{
  "num_key_value_heads": 3,
  "norm": "layernorm",
  "qk_norm": false,
  "attn_scale": 0.125,
  "bias": "all",
  "init": "uniform",
  "init_std_down": 0.00267,
  "beta2": 0.98,
  "batch_tokens": 32768,
  "max_seq_len": 256,
  "doc_mask": true
}
Each number is 128 + 32 x the weight over its row's rms, rounded and kept within 0 to 255. Layers, rows and columns count from 0. Numbers have three digits each. The size before them is the row's rms in percent of the matrix's.

# up: layer 6 MLP up, 768x192, rms 0.0925, rows 199-298, columns 64-127
# down: layer 6 MLP down (transposed), 768x192, rms 0.0792, rows 199-298, columns 64-127
up199 084:115162129115119120129110154105135134111076130162158059135193104175098133139112076140139075086083153175146138159108088133083096116127112158129126105118114125148182114102176164090206162084102096
down199 084:193134110127175098098149154138084093118133154092105174076098136088107160113117088145111145163142066117119116145098143107170188126142157078107113074160126073105122113137111076143073218201093217
up200 105:127131115199131140127200114112150135135096142134129167201125150124109182129169144173102143167131083145091142039101163127120135107168177111147192122125082125063148156126146125112096110157139144
down200 113:105122125119078125135120092105161142159143079106090068049109144082101096123065116147190090148077110149129127138091092088119120111141098108104099123146156082135163131204173120098162115097139133
up201 081:123152175142135096148136123082112076168093098110199132155108116165092087160194115159144115162121160121142162115142158098143096096088079134124122129134085094062143138127139123106129159129139110
down201 086:104161161214148125162171122134131099125175094173136130109110114146122151195129117102081083093093160109146140131161123162116143117162108134094141179078117165097173127124152113153121115118120090
up202 089:094113133183145103086142159091146148121118183127132099161128130083089073091175130133106056082107205129100087126050148127083103133106120119123194148048131141100138090162173167180127107130153169
down202 080:115055134173152128131129111146148097137070107119161091101089120136125100179105105080150077133169197086051118150129125117161072182146168111075124168093119118121071103064166167171176146122222098
up203 095:119103155179084133097092084091143143149092116115161111149081132133121120132137097118125063135157115162059128110105108112129128141075158152154114111116135165090127092094124117111096162127136126
down203 094:094158130156169053156188162123093093093156108058105141100118136129074187135143114106118129067158131101167150171152135117140141082138064148150137095218083128175143158153147086140135209086150135
up204 093:076117110093088126113109127138093117140157088072139165137122109140075101116112230178096084134090121127142093133166161124141102146160113129148135154136112136152165130145114191172093181140181156
down204 095:126126173188112150171197132094131113172147131186085101080124137072179156107147092092103164110156097136188116144128146139150171124140096108153160137150120166129164137156115091094104099162176167
up205 067:137127144093104043162104141130159147086201116077133141160106201102134080131108108119115113078158067170194193117142126119101158174091142181126077101107197149049122155094144123136177130144094174
down205 084:135091136180169183144171102232093128128072149140114122079112094121185138149100145103145152175110158090115116121197140170113081087126107124160163162142177138136150048104171127115093143108162145
up206 091:110156149086121139126148173142133119171111076159070078099146077136154120135174093198089097120148134106120089190140121146088084128185133105155153107115149122101165113113098153115163127127191141
down206 100:160146092109190196161153053167127093135110105117140110056154129144135147114085090106161115118122085137143134156086143108166113150079158090136196146142084151123135146093158059113169193140127132
up207 108:106193152159116099176110118097161103159108134098137137140137188138096114103116141157123137167187032126172082102102132154185122146124140190153168155091144123088124163087120113145149129104100153
down207 109:101136144159185132142148075149145137090143039096145087100150130177137163095111077175077097118175114118107151171130144108117109135111101062095138197123179165148147165132181098109137129112165148
up208 097:107123097168086118157160130107146148156158134134118094148177106126116157159161159167115137136096151135129123122092170158086118090108140171132104162099108068129160080144145154093191157122225202
down208 105:080117114131110162144145123119137156127174120125079108079120105107125098089100163159152101132124159148092106148142144087113136103164139122170148195159183107091101048133134161106128160142152148
up209 096:118129092174067134123116149158148157130172172100141123137126115184095130139158110131161076088102179107156099124117116154117145157170163124157096121110189157142101155138121150100128177061181144
down209 103:155105121158103141161088084158182099134118104130136128148124172086113105073140115153077173097146102103092127175076142103159094141113185141124159172129103163162128130136107089132163075173178000
up210 080:098105123094108155186145168059107088123095148111179153142145091146104110143181155161091151125068117139139131112154078116089129133152191131122136107094106136089148117113149149123100077112156135
down210 082:174067139160132176154113150146074109173148146145127133069125118135179097131143163098166095147090125066130105187158157094194079159129105115142103149095180172128140117150185136123141168151124110
up211 114:075150139147104152155162127139147125123190118062134047154153125151120095150172097120131108098110100115162129129117074130115106066191058121148142185134151129101137143071117157064107184072135164
down211 110:174146109216175133084086148167126164120134111104155146102155156135115146113201133121101137163089076133098087059131129092110181097136186148082070092110152116122161137161110139070112182145095128
up212 107:087205150174162081137133110112135098168089148160171085179145136167136092153073162111090104142106090131166129059149156159114182164176136187084085140084126131102166153104117180088172134163091206
down212 106:150168129105095158168157185160118144125120080115090076111122114096134174124095148103077105166149128113156103110110097105119137175129174175111150095106087133199117076121076167182124165139141165
up213 099:121115124094111103153187119101153182084082124179057143182136197118138156113104166092105145134185147155102122113113116147078121059095112183108122165121068073097151126134132141135118161130141130
down213 096:098117083124157147155126136204097051096121174119137141089154113177142122171126128139089143155106168099141133093137123120159104105114080059163149089164179094173173097141180123108133150140161081
up214 096:081153111153139157121141176118103131156127184092139149126145125137082069147123139082112079155087109183147095108078157134145165104139161120132195119099058143163117094166163166126089170107186132
down214 100:173096108131161097128161112177158118183052031195128195131152155102149203086137105144118102152113107083144143105168156146096121149123122140189134105172121124101147130071103070173115122126149129
up215 107:094144165105123138138195147120150165153112143158130094180157122201108078132124121096128105150167163151157131081122139148069106144130126120182154142109144129089175115141133160122161108087152137
down215 113:075121150120110131182232180140106141167136112140096137089111153126147141111166103078150180126147135115159142033138119139126214080133187142160171175141150091113113120150168133117095102048103166
up216 104:125106074167112095115130149117139165155130084105142163145103180108124151152121189142128110118176135132145141126114122142125082125146079157176155215112178165073158201080171148129106095156198076
down216 106:107097112055146099119067165151176061088095172141123153144135117141146139159118131127129137147156152053122105173076133146151145107179125045170156065121192084193089112069156152131176132095129162
up217 133:121180127103143119125115105117145144137084145152142143190163114157075141196126141130061193125133077147109110120111114180122144131102098134084110108117061111070171122118142153122102174113139126
down217 143:099143225119082139123155155117165111084162123066143100123141157231107119143140136105080144111125139123160143134136094103134164176032152091140063153135125151100134168137162142147115103139141139
up218 093:112130130167131126141133137086222162142151144150152105139195141148099113197176111120098102099152119192174103112157101157096157132145153108099115098099097154113200127095106102134101134101078158
down218 097:146143137132097087116114114127108088042113144159100134121095166100153169132030171122125149196150143179134126143101104126083097171053149170131124114120108065091132088091148139174134094114137148
up219 097:127183098086047101147113167060122132113127082091078182191077185116136135189153115174141158138116195150167160107165100119156123081111140133141123137139098153062158141175092213078124118133221086
down219 101:132120197123138106085091135124084085110119066160094139148113126138162097125081134112141146131147086188132179221146129172096116194153116106128068157146128100183116133149186099111101140103105097
up220 082:152082127084126114089097135164159102128118118125145147135105111124122157166173153104114131110110163097101150102159161162113150168123175167151091096129084129125126157134128146105176186149106151
down220 082:100121156173145129102199127059094124163126115143139092120196140172162142102115097148165137088134104151135137118077140123185114134107056095130151186132164083110178105083108148157108083082108163
up221 110:095128156078102154065178145129128086128165159138152159119173102110109135142149109088075160155120196147142143126122091136089126072154141160144147142133108125151154156134159146172152192146140118
down221 107:158130173150095062018143101052095110120158171123130128144110104104128115106070104087095155140134203100136166114144103141123129087095143149159098147146174104120131148170187076152112091077103091
up222 091:086141070139116115108053179140092111143102120136179099098130135131038118136122142159200102173076175141151161144137119145148151163099120129168052111111156184139131139133161217097202120095167133
down222 092:118128187148167111143136080183135152148170104108155165214181135156115137144129098051091122137088139107191105112126113110114151063125071144127137143093092132073129135097120142081135209166161076
up223 109:136145176097135172132128165104147147109165144099053095132169157111093174150117130145104128100127108158161106150098117124132111083108103067167202134111184197125135174069172129125120144114147154
down223 096:161103089143122154060178117143131158120136157124137182124141110134142151091165107135078108157168122144073135082185162141160127106139159126102140144140108087097105082146116140155083075091129107
up224 108:104167169151138093182123198141175130177173178128142068136147105150119155118111078141148113077167133137133072164108127151124144195168105172134125169074168141111131096091144129068128164150100141
down224 105:153152117191125122149186121107115113101116119113136139124192137103075136128112113152111093176169107180082143166113091111076164105064093135189138139144137110145097103121095140170131091102182092
up225 107:086131181151130094145157165109134137126129108146145090140093171131103183135115088121169132114139194172169088122100150131115157135161080152200161126111157163078163110136127185128141156136101129
down225 106:118155124144132096160178122088097165157093131111168090119150138173145064160205171200053089198110147139156162133105098117180095216079162187116109122182160115065126113127096109109139128179147093
up226 109:106083157109105159143126161131136127154157115126127147181099191109132114118107094090089073127165111122126108173177137155078176155125209175169131124091112096080155119101109127133091145065088203
down226 114:149132157148088189114114148136066147188140141104137108130051110156131142143112125143083128131113077140147150186143131092167133134137092105166084155152101156148074127108110175209127123170106101
up227 103:141141124163095140128177119085128220155103170118154119172141125192160164122201094130134092147127137099172123100084167170153133141102106134166124200114123077060130142127116136115118191071088143
down227 100:164110157187091114110128126115131084119130162123137099110079134125157149138097171077131110101129156158205160168118144126072124174079161139178180140186096108078111135125118180093177147067143122
up228 091:125116146091107142165149146128156161169176119106126068103115084091127124100104085130106104124139129141073154118018171129120052153142112128135157126090154152147182222081187175154133124180176126
down228 095:123128103108131084095113126118155106126175171135110138171114137147111099161073180127154128174143124033110086206110149113211094193129115077101132103096083093129158130091116065113163144130099094
up229 107:078147133130146136141176155130184092097171151102201165112152133144079094100097111112125140120072061171106135143120073147124146131094092137112104129075091151126137159091207152116119105087079131
down229 105:107116137089137187082101166122159086125167157106107182157065144109170101090097178113123126152102099095100120104106096156122125069141105104110100131112149142138146099049098122103154105184194132
up230 110:142114107137069089141159141101149209080107044131097154165191105153121152182109115142122139139147131145073120127172115114081163084082176175097119132123134110142147097121131089137120127092148117
down230 107:138151089123146134136089170173163066129171146149082096115059119099110131104175150120071103108140168115117102174115108132122098148188111033139115129124151117136061122145160124181119128139101114
up231 104:095156138167109147078163093100150133157146121124142108184136129079134074108109127138068127119168087146065112053101127143130174109120063121085122161093149134096125142129112119144133145176098155
down231 108:126108111135124125144166118172155225126075097171148152153158120150122154115148126121098097156130128119087087129115125112118174147139126114068185099105154112170104139078128075171087119099141094
up232 103:092077105129096083146121077121169086089091079121143113150168157226076131138159100146102155129159120167088143128114124134151152162102149126087108124127133159130156110113155147142156132131146148
down232 103:126084122103160182120122082141126087179108090119153137065128191191127164155126060109146119123125093168138124131122164085115153188163182132098155150100087069138111108151103120142168091162128192
up233 083:135116101165143112135142153122137127135101138171057133169092134078142181098138146104184109098180194172086111099111176113088126144189118133120123135102079095146128084106121162112140114133202138
down233 092:120155108155159108145163145160106147102074149156131149097138136113123137104111150100087114120071114142138134181132089181155135074126109140149147119116111153101130079166194111106145153128128164
up234 112:116131099143125099151104128101163168182167113147037089158186084212148098118168090101120161026174189164131131090058141162108124155151133119152159148114194154139173114129128125135139187140112163
down234 121:147099125115100162179113139161173158135097046138206128119129129145142093164115073188084090110101100062140112194121159136161132047093107130115178187184137149133105158135114102086105155103083135
up235 091:054158114145090146086167117104149083166152098094147086125125119180079134142124128165163112136118158192114132156095092126137110096150063125145095138131116134141144139110128184107136144089205138
down235 099:160167129191178077150148126059159184120112101095149102136101164140211113168133141093096183099116096147204142091158153140143097085142128096103111158146107147089146096080103179110091181137089108
up236 079:119125106100127133129142149144115146116135158169133162157113125165096121113156132170127105118067170136061054093130148162121120166114138146084170119147138121113137114124172139091152118135079121
down236 079:188165138108201116123109157109097109120142161120140135079153151130163169113104146166117172110097132171154112152105142135084155141145138171113137105162117128165134119166112123144145139100083151
up237 108:148170145071085114113174165125165157124096116076123150168092137157133142154181145107135179150058114151098126105127156121130125092086124164100113138129110121041150133148095161115189115092146108
down237 104:091200184117107148138125148164083089089089128188127119123117132145162123107114095151205143127188132139136103122114149102083138136123132106153078103123131170112146130135112114104104093096149120
up238 108:159156112112139058141083135112136141147177174139096133143145146127066106136210164116109131082098171141163049094099103130100127122075130116133180132140145054116120142177128130066145123142114153
down238 111:152090125164090155042184099142196133165136126115141205110129105113097114145144111109145142163148108158132129105114157110160079111089097170148099126142121122039083126173197140125162149138104158
up239 112:125157142139115028123164115162128174173120166170060157194132125212091128114122135145157136085079127139071092128119088063123077126111117162141154208113103163083153136171113149098188111159142129
down239 113:118149085097156089165145139140153119140112170044117105115144019165111131093169115099142128177190115111111156120150176100092111171146114117102142122099028187072133082177090154088122079114107129
up240 107:114140148141089101061079130109178240184161069178075127120174114121120174137122078170119087106142105145142047110114134138151094145079190087086120157106134167147154102146147155107202140158096099
down240 112:091190114201127120108192143077113185070165152091085144184135120087121106115149111142090153111137153086134141166108122122110110117154135128135141160097130144069191152152110109121131126166160118
up241 097:095127111138108117189120139139128167098106143069098174135157142132070132147182072150125142114091091125116130082117145136103103104089097119126099143084184172138143167134207215065154184116189140
down241 095:128126125166123116143120131085100123121100118142120144122139123093153122139195169101108104117157132076097123155121156198157100187111111115151132142119136159123095138103179173080109137127177086
up242 096:108132116133086120161135190157141144141144157156107067098179147100151098146215109117185140102216127098132109096137174132109104124132175084138155116068139117068162132181114175153173132148162105
down242 089:157091141124081150166110116145102098150107101140136112097116073090185106110142139159127125170157123110056147141113157137141045130083173111118097133188112180111124151114142125126108174154141134
up243 099:129139096148127107158112115099114085170145179176095166164110083161107124108173149084150135146072203155113151086147104125136124132142166178087179135118150097080127055097179149075124177040107166
down243 100:150128140102154149127132124163140110118127088136128116133102106154174188158136084139117083182199067151163099136168125070076069107079070140192106130111084134148149137128140121175155122150134156
up244 120:120097158150066119086132153105155129098152161144125129168148077078139070202134133099099110116168153138166144103167171121066186063108114162171104157110063117083161119074119131162108184120133125
down244 126:168129170093096156109133135128142141128070098119136188118188141107124075136147091174205097092066143148159118122120102174142040124115102135111132132088120171106120195089143102133055083141139083
up245 100:132114137064072159127157184056137139072127151101102158138108170120140167136122088100118145090117166112123147140131106154170098121127054122199167116136142180119141103090217169091113169099108120
down245 093:179168077160187159121114116101120110095127109063178136108157173120204117114133162138132182162106097153118108110129141140093107085130159190110156180205183091118131154139106142118145122121146101
up246 078:113142149102105157102075127121126113143123113112125122150141131141113063140115158128146102151235159136116095072152129088163114083132126113134176124121142113114126152161102144123090140123087090
down246 084:150163130140145140151154122097053120045155147102144130075098119154144134118148142096130136111060094167139154139148090122154117121086128137124103150131157134127121105145145141134139143152149138
up247 089:133158165117092085145141175103158223136109117185089095179150143116109208161091119130139109064137143138114122186114101115077123140121122164125144129082117107159172119075192127130170090055161145
down247 086:158133103126158129188159135151100108103093115102125156106153123131095133094109126116110081123174099120132080122135133154134070134110149089123092103123235120184108148170100115134123125147120120
up248 118:116111133120130071179171196122144138127150152154156106086143128156083089105142109097131145118091191148170145133127054135130096055120135115154108139151084082097160096181136119100126155104133137
down248 124:115176124094152125095106138093149093102171224083194175117087162114084144145145074081148125081091115132140105176124090127123212126180149091159074150159153126127162113148131166128094118107077140
up249 113:096126127111120114147164181114162196104173126122111128190187169094142153102121076081091117028153068162131084154138109163107160136125050148152172122064125089138141126124112152134146109146159158
down249 133:140114131177118207106159092080126125151111083118099163119085146115174170134112144106132165128153173134135111080105187113167085126187189187068149181165150097042109104137094082124165164092140111
up250 112:111134130140097121092145105135163104113148157118192160149128095164122143111152214122095051161139099118147115101116113194078130136141133143079171162057125091094144133158160208101175186119139110
down250 110:136101091207125119080041109075100146152094143151131098130149124099138095181063173115105108157122164123133144069143131162140190146127104124106103067147148101114098185134178115154177094155163077
up251 095:079145132195109123155144192131144175179146110180106111242144114141146158121129114108154136111178138186115147104100126170088127123103102119136133117114152084088211133130152150109109129097157154
down251 094:123041142195136153175148174137124198169135092134168122151094111134166112143135089128178130132146142110078088116157147193157091107159138150121086173126160136111128141102131144092159093087170096
up252 093:132127098120106170110113162106129117164131098128120124086095128150093143091142115129121134183189168154142123110109110154153095122076170125068121171096137173134129110122190131082104127087151101
down252 098:120114150159102129162122170132140104113120111100081165110141188191116100129130135097155165110142119124109119140115112115146094175126144134132077119067119122088107116142118089208114118112131119
up253 078:094130096154138067135112104134144122114202145144185182164073113152093093137130178151152159132148171164121136099093128130126148190125096164145041145122065121123136100123100176119144143133176135
down253 094:119106149190187168099160160166092153138088145132083158044070154056147149171099128076153127164112181099126114129155121178134104123128112144117125121084114131159182137126171088093136123087169096
up254 080:114120151136096122140084120084157123166112098164174089113178061143121101139089106137132063154160133161099115151148114158161094121186095124096155146109120132109145135094140119118189139090140109
down254 087:161122101147153105122096140114100116121154120060093104090111182132089154126123136082159142117106094082126130185142195139171112074114145123092135162122098176131178171097133098189144106154093150
up255 104:125092154136099084093089148162124165144157151138086103143142133118125121109132144166094147107190157112128091172084114123099078137118170110141102124127146103152139128114164189108099146125145098
down255 102:178148136161111159084146083079122088105101104152173129119107121136175177117156130137139139103121158112112135117157075112151197079102188132133132111087116141123103101046097106168101171117114159
up256 103:109156114144098116138154178102163155162129124143081100157114158150098154114113138142078150113176086209155086118066141144148155111174067123132155170083087113121139177112152136104107185087158187
down256 102:191098118104136153111119087184112157114107092081151178126130122120122102129096081140108103118148151167049108076138140144198148070091154159060106129161134175119085205163102125119190124120144091
up257 108:093133102129039139108105111166147113104129119030172116163123143159117172091170076132116099132119125146171164136149106149098128151154101164157130124090201124154135115098160156133138180089148156
down257 103:168112138148091126173072107085124138114107116082084094093139116169125124103142108110193171148111090135149159092128157162128200173093121073091075077134144148135137182138133186090171083159117137
up258 102:112118142086046138107158199160150134128154050055083095111070163094142170141085103106108126128117131119113092171151142213166082098058152113183123199069158159099154137144198138129119182090166089
down258 114:136163133096084126136180171117118153143113096124134139153166183118174091174107106161167130184165148132092156134115105161120119107128090151102130096108188105086085120151163120116150145168130163
up259 098:098104151168092140130121138162141119116129090118094162165179113149116089149191134122107111071095080125122126129155105175082106080124145152215102144096159090105164089178146166147151208164221133
down259 096:146136117190099151087064129119110136116091086146148115118097103047173097115188112150131134110175122126113078110141081142141120167079134129100111079122162108146111165181133162142092188155133059
up260 086:103119110071101107161107139117132129165116138128089028120122151084079094132156136132072145155124100158155085105153124207147167141126183135126094121092074084096138138178135162124122103112131164
down260 077:178104176110140125136130087172049125151152117143093170093103164114120096085118119123106148104141145125178114067134070160142148112123151053119210128161135090121122089068076112107111160153140087
up261 116:119114129149144113108189131052173145168118188168091079156175145127159103109135149063118128114139132122152125098139133117076147128158124165145158136119108168108150101091154165124110139102107143
down261 119:130117114173122110106129131109165142101125150065122157165181125141174140112154112166121105155142183112088125087137130090130117106088188152132148136084122113144125120109096116117149045105142099
up262 095:131127139113090141047115116100134137154125136129187072104115087142115122168109116094115067118072145125124105125138166156119125144129155144111115130109108119139140148199104162120169255076113129
down262 089:170120131132165069175076091158163063132130166121125109107133115111150135059165160137140124128153110133148089086104141117130147116120133114151175152143171136127143171091166123066127055132147175
up263 078:110146053116113144126110134114141173107082104134060166167137184073130172109120159111151166115071143187162133052131156140114102089160121142123069152130133085140133138131114190124128132071088141
down263 089:120151113164187140136140168185089173134086137120125138107084134127166132166106173103124107178123128107126135186129099228091111114070110117142156144107149144111212100115179099170138133081142101
up264 098:122133113171097195062077137097092127135222149083125084119185128169028070120131207075130115065115064163104152083157123152123191114142183144179127159119112137130105127153124131153126163123112158
down264 097:231123099132121116079167108094126161140101050111141138183123128140153070131120102145156128121176113136118095149112144158187052151165088117093172128165124130078137157136151183113117147175177089
up265 096:107133118079070092123132175044166104136089139167184180100153108168113180121149146143160147111085138158130175116132102178098136141108142134116133097146151112170147160161132150099219106104117177
down265 096:116161058143153118145124104198121183137156121081086059143167133082142150147090125135168139193129175139073119181104098182174124110097130129075132120115148146099146138069114120085102113157150055
up266 102:130182130126130143117132116120146128153154128133116131175136062079133197128107152136118149130144146134074115071113167188145116163152108097033107128070157098138129139124200149108197088184137105
down266 103:119109134054152155137142080152107117157148106159157105142141136218073120134135068103163131101168096088101126064126122122156145088123129133126184168140069111163106129104124087122115106134125123
up267 091:120134092119116159142152130112137129136123144152096141149121094116163144130176052121181073133137177139102086133123150118122086110165108143131214125125092159093147188092154151106116130093123149
down267 088:107165127059146157139143157153123095111149149117124101106127115161185173146134153089110108122112156034127197115133139155098149127175078138152165112095098082089143062090121105120123137128145197
up268 085:126123146094125079156158133104170189123108065083099140215129214140134133099134086116113150099173153122173083107061151138180060067118148197121137176117174114046135112121142126157136122135088096
down268 089:124126096162106207122102133200062161113131115110186162109147130097141153178082141131166124132127034175087146192156154148149157102127085088112102149141113161185114153093100106033117091122149159
up269 106:100172183183128146102140119130148142132160128167061164132095170101150110074161083130077120085119048122114074148121139126122045096133160120148175192140106175130157160077189108086134115116137149
down269 110:106122150096141158183108147096135142116203142075188117070107155086098082107112149108144137127125186085140175134118098127088145155133098123188126103167153094180124115213161145158124123114112125
up270 115:111116155197145134118113158176117190134185132114113122107161085140103106098156178093082170103198083110150086120049143124165110108113101124161124235113184103148121188133115075073146104152125125
down270 127:096141073118204141181143155155145094091151115122173090137104166197092092145143113100105169147067075142164106129126134128144133080123161139141096167149111127145185106083128111118140106108129188
up271 084:108146183073119072155129107094164110117106112087206114123146126086093118159168136138077154122171074125071130148166127098111139151128133139114083116123091128099165120137168105125181112191154129
down271 092:140118147112118145158095094195095190139166161109077071124156150148129108124085160119208134156099132131152141067164140172136142119103112138149158141114122198143097122127127175160127168094102140
up272 095:115161112132106129101125157102145154150114123044132080156123152114100165094098144118133115126128143154099089150074104168147073108139144172111185151097095163155119116185166142127119112061162110
down272 103:140078146109126132115152138111151187180122111166150082156237146123168121203110142130114091082141132112136184145159136095131142119136101151137157090118146119092094144135123083146160157162067170
up273 118:120154145152074145105108192119156180136193168090135135125112182079155160129119100099071113130154134110127141107097099118130144091142165159158108170057125107163130160095154149128114128112098139
down273 114:179132150155152085114172042092092190146189085114096098180132131119116192095097131121097148114131106104087116131145104073107160084097111183124169134127140139116090162124146214123209116106085145
up274 096:109097136117140090125136160131133198125144150112149118161096161199137168180130124102152063095120111158165114126146102121131159123084153158156142085140106139082130140121125114087125139044128134
down274 094:118173107121141151126130099148171154119143096110147111113083115105057096173085100126131131170166125097166137115123146141123083123137102084126136123174105133132111113056108145138146113131140071
up275 093:136125113070119152111093105089174112153151147100095108140050136199138099108118105119122079102105146140080146114110188121136114143148143149160155138141144200020132139107109101077095158128166181
down275 099:064108145197150139161150096129133106122074149128135199132206077148126125175115106146117132168153131128042104120145105122079141102117103143136086077120087104156120095101125142121184112127151135
up276 091:115097151137131159092114113154136119106116138131070149147126146118110183145177137147109116137171080148082117130161129144110138155186169112157181137084174154108145090123115142135127113154131158
down276 087:134121054158161062130141130061113116156107071115176120106077144118052124166128086150093118117098111122097125141125092092121138104094114114131126148198116077134125162098107110107123123144093140
up277 102:123062093081097140078083092124147203070098164148118130177135122170093175183183149130134144125120120151117101135096233114073156174142160148112154092093158116118127097159163116156132126137098145
down277 099:164142127139211137122101090154096109170066154140122084129049161141170148130073146170115191180140102158121167198144090115185160148102119138119112134119103094100136130123111139136168133114050158
up278 098:076145159110101075163150141082151165170126160125074084111108129160034184165140133140129130079130087161149052118067136134124069187154120115122097129094128085109157122130166140103124155124162150
down278 099:130164094109192129080105128201096108123090085099149150133170113104151163069125135119105111114096087061141101088109116163115122162161073138126124168181185194156136126096032139103135082114107138
up279 112:120092153188089130078205119116165149168126109126148108096147134110135122107169177115112105125185066134119096163116126165100067101130150096214207169114171134124164134107113102120086134164142146
down279 118:124088137105156156110155151100101193155119112094140098135045120168057136113087204120182141110178120131149076112122110123132131068105167102109135143194170069094185162182079156161160133092120126
up280 092:113143183154103098127136158110151144176179119089166087133170081131138137190096108182143108153112093154091096102156156192069099194124145173100120096105179105132151118129164170096159090190135151
down280 086:148107104102089156128181154104130090087126137143141083133123147103145134088134104202147125152144169114126153126161097053185109128097188152125123096152101105138096122143072117104081151079157151
up281 107:094129120122158143167119095100148129134133085083161135177137081181101093122165124101060128139135164132105063111062205140124191109126156137132148117119059087099158056153116129162089150112147197
down281 109:080139139189150108114104121139108177142092140068125096104082130089110155128106107131126172147126108095195157153131169087149147110149087151101105121100136165142160142138141121051147154116115103
up282 093:066164128217107125131186102102146120201135145127071117148155144088100125141131206122114156173127083184169119143118154134097127182093117073118159172144073085115175095139145134108151160089191172
down282 084:148153092089154127170140117129112117125100142173128140156105133171091153081090136092102124098128195113122076069138041129131168134181132150210111167138161124149154125126187146136096148077135123
up283 106:086124116104068140129155100174143129150180061088112097140126139136118135137160085165113125118109130118185160124164069144113133104143067158183131167143197117136149167107143146109151130110171164
down283 113:172148057172141167097075152033166086128139094115172113088125142129072155172133167139119105105161075203095139088114147146056130088115150105116089099124098141107114118080140084089180142128133141
up284 105:124113133173107143118114101098114136110164114104077055102152137178088123109188170149156130109120116114104159114183175099149179113058155138198159145132104118095122155132147121130129153125204122
down284 101:099107143196170132121156119111074114136093105111106183147075122116088145197164152134085113112146113109119085077137121114161139160127087188159120097123114139129078133131097158164128131078147081
up285 097:074159115098101119108161185147159137140155065098125112110125086153094139107109098186153140167136131149149129182137091184030098118161158132100104160095097147126178151136173097124174210107189183
down285 088:160138141090147135157095054115070096091157105189139104148083122113202116136111078086190132123202137137165142127163134118150130125146108139104116148098135179136140179131107135186106150124105156
up286 104:094126089137082093133107098108154106183096118135107168248139118202113118110138134122095090163112118131118143122142090133087110132169130198084138153136078146102152129117151150113114137077110142
down286 096:216107133140096132117130137094112143158144126172145124112096108169142148124160094122122094141120157096087157086116080182165123128121101137108165167107086147110119153141151143211136111087122172
up287 097:044159158115111153077159115137160110176097150113170163155143104107120151150164170153120149151105087153124127116114117163112061131196098129140177124116108107104151136127151154173154129158160157
down287 096:119121178206133150090140147101091151157188138157077165102177143149176101062124115148168138135171086120080115095148140093173154147109143083061121125088172125098150155119212115152111095105152143
up288 082:136162064116126115122153130143137182061161104150083069157069130099142126155168099061058122087149110148084144109094126141141124137112144129105111125093069140048150110095102150149097103119142120
down288 088:143093156206200151193171110122107129134116130136124108090164150122141147083206150067178149186113065119128084137134077133129121132137134129156155129125129067157102110129193101129131180114093131
up289 094:121082147128092086137113131081147169142087113160101059154138076121145101092108096062110069134163184180086161138126126133116120116146129152181190139129148111088167120183154170100120143128090122
down289 090:101093135140151099109105150103121116131141118075175133145157137134080156070175159132145112132136129102066126138134188142188082087098137154112153184127127044126132169073125108110106073196161084
up290 102:114142161119152119132153114071175146111138151141141170108155140143119103143177118157110127130088078134157129121175074105098077136159104137143122126119110141088173121121119208101128144140089098
down290 109:176134142141141132072173125127109155122136173069145159128110101118088217145129110147125106100117095141083132168184191141141147155164121153143080164153067139160093155129137168180102118161111100
up291 085:134156101162127155113106099160147139093161144121180108156081079122062081216146125128132117114178088156072126080149123158149141176097084142123101132117117165135156161131112148051142080174160087
down291 084:124116152157160108128219118131084165142141153093132171115123198064149115110127154112062074141098194110184105157169131106152092117090162123167173111139065134142134096147211116179143157108105144
up292 107:109111117147146131097129084139170171171091121102172143139097146151116106146125096101149142140168140161112190087127112113137123055099054188105164154105117121123155123137160135144179198131138116
down292 110:122143103107109165118073149146092131090189117069118127095134097134103092108195107158181097076099142121143106132113142117183115147108116111177118071120127076177118127083111124133079075115170097
up293 108:127158168113110094149134178134132147129105114135130139193161158093154112145094129130035138125130146109100116107106121158097147136112153115111104118103111096064157119152134075139134115164110162
down293 113:181177157118116143074098112117123099140101133166118138139087065131110100117164140096183160128121105142165140119116060167125121118134127098103152053104110142174119142177127211129154119124108144
up294 082:109097120105094104156123178125167118171101157145173043137141077143157111121139073115088154146092178133131130113109108120104098163173090159152139120112160175076150099151189175097194190064125136
down294 078:178227079165206048119190155139172160100128126116137154066150113114091153079080189082116112141111087167200169082177106145111121109147105140058111159174115143129136129101142101120123111155098128
up295 091:146119080180110117059113186108117115157159160103146090118138097170141107187116114027154056099163176180118148130104138137160117119100085131200145139124135191138100160124140097114100153139152099
down295 091:245134177089170143118181134213158107094088104076138136113126138129166168144147117154135219132154157121128112111148141133142107128149178167048158131118097096133054099112102102115161161102209003
up296 104:119111150155116092142105203120128114130135092106158124130114163099128192065121133128155085135149146131122122165124138178068153145070161127204120137086145122107155103138203152099125148091166133
down296 107:117167090113124144098157030154162114170081221163114111097078107174148199086185126190100134080157144111111145139158127147094165112140153169087167107089134124145133140157128156151144168101097153
up297 116:094159178134138145060162124129119131141080090139136171201108171079138114126098150119085119130186147179164148094128218152089150099127112189096111130130074151115171155112123143117133161105118128
down297 118:130153112124165108118087098130135144161126124104159104130129087144106076153115175116138190052161196168111120140097145138128115115211191174152117101097147091126099097131137137131187120169112114
up298 080:114131133136085053129140133130118149116155097108179130107119120140133109175144089192111171130166112151119140189035110162109143208107131118188109110127160147137128175112107132145131109148200109
down298 091:112135148140221105150171093176086137136116164147143146069140114095145121111120165081138130185074156110137148137208126121121126074143119122138197112081104160114158084122161100114151138137115139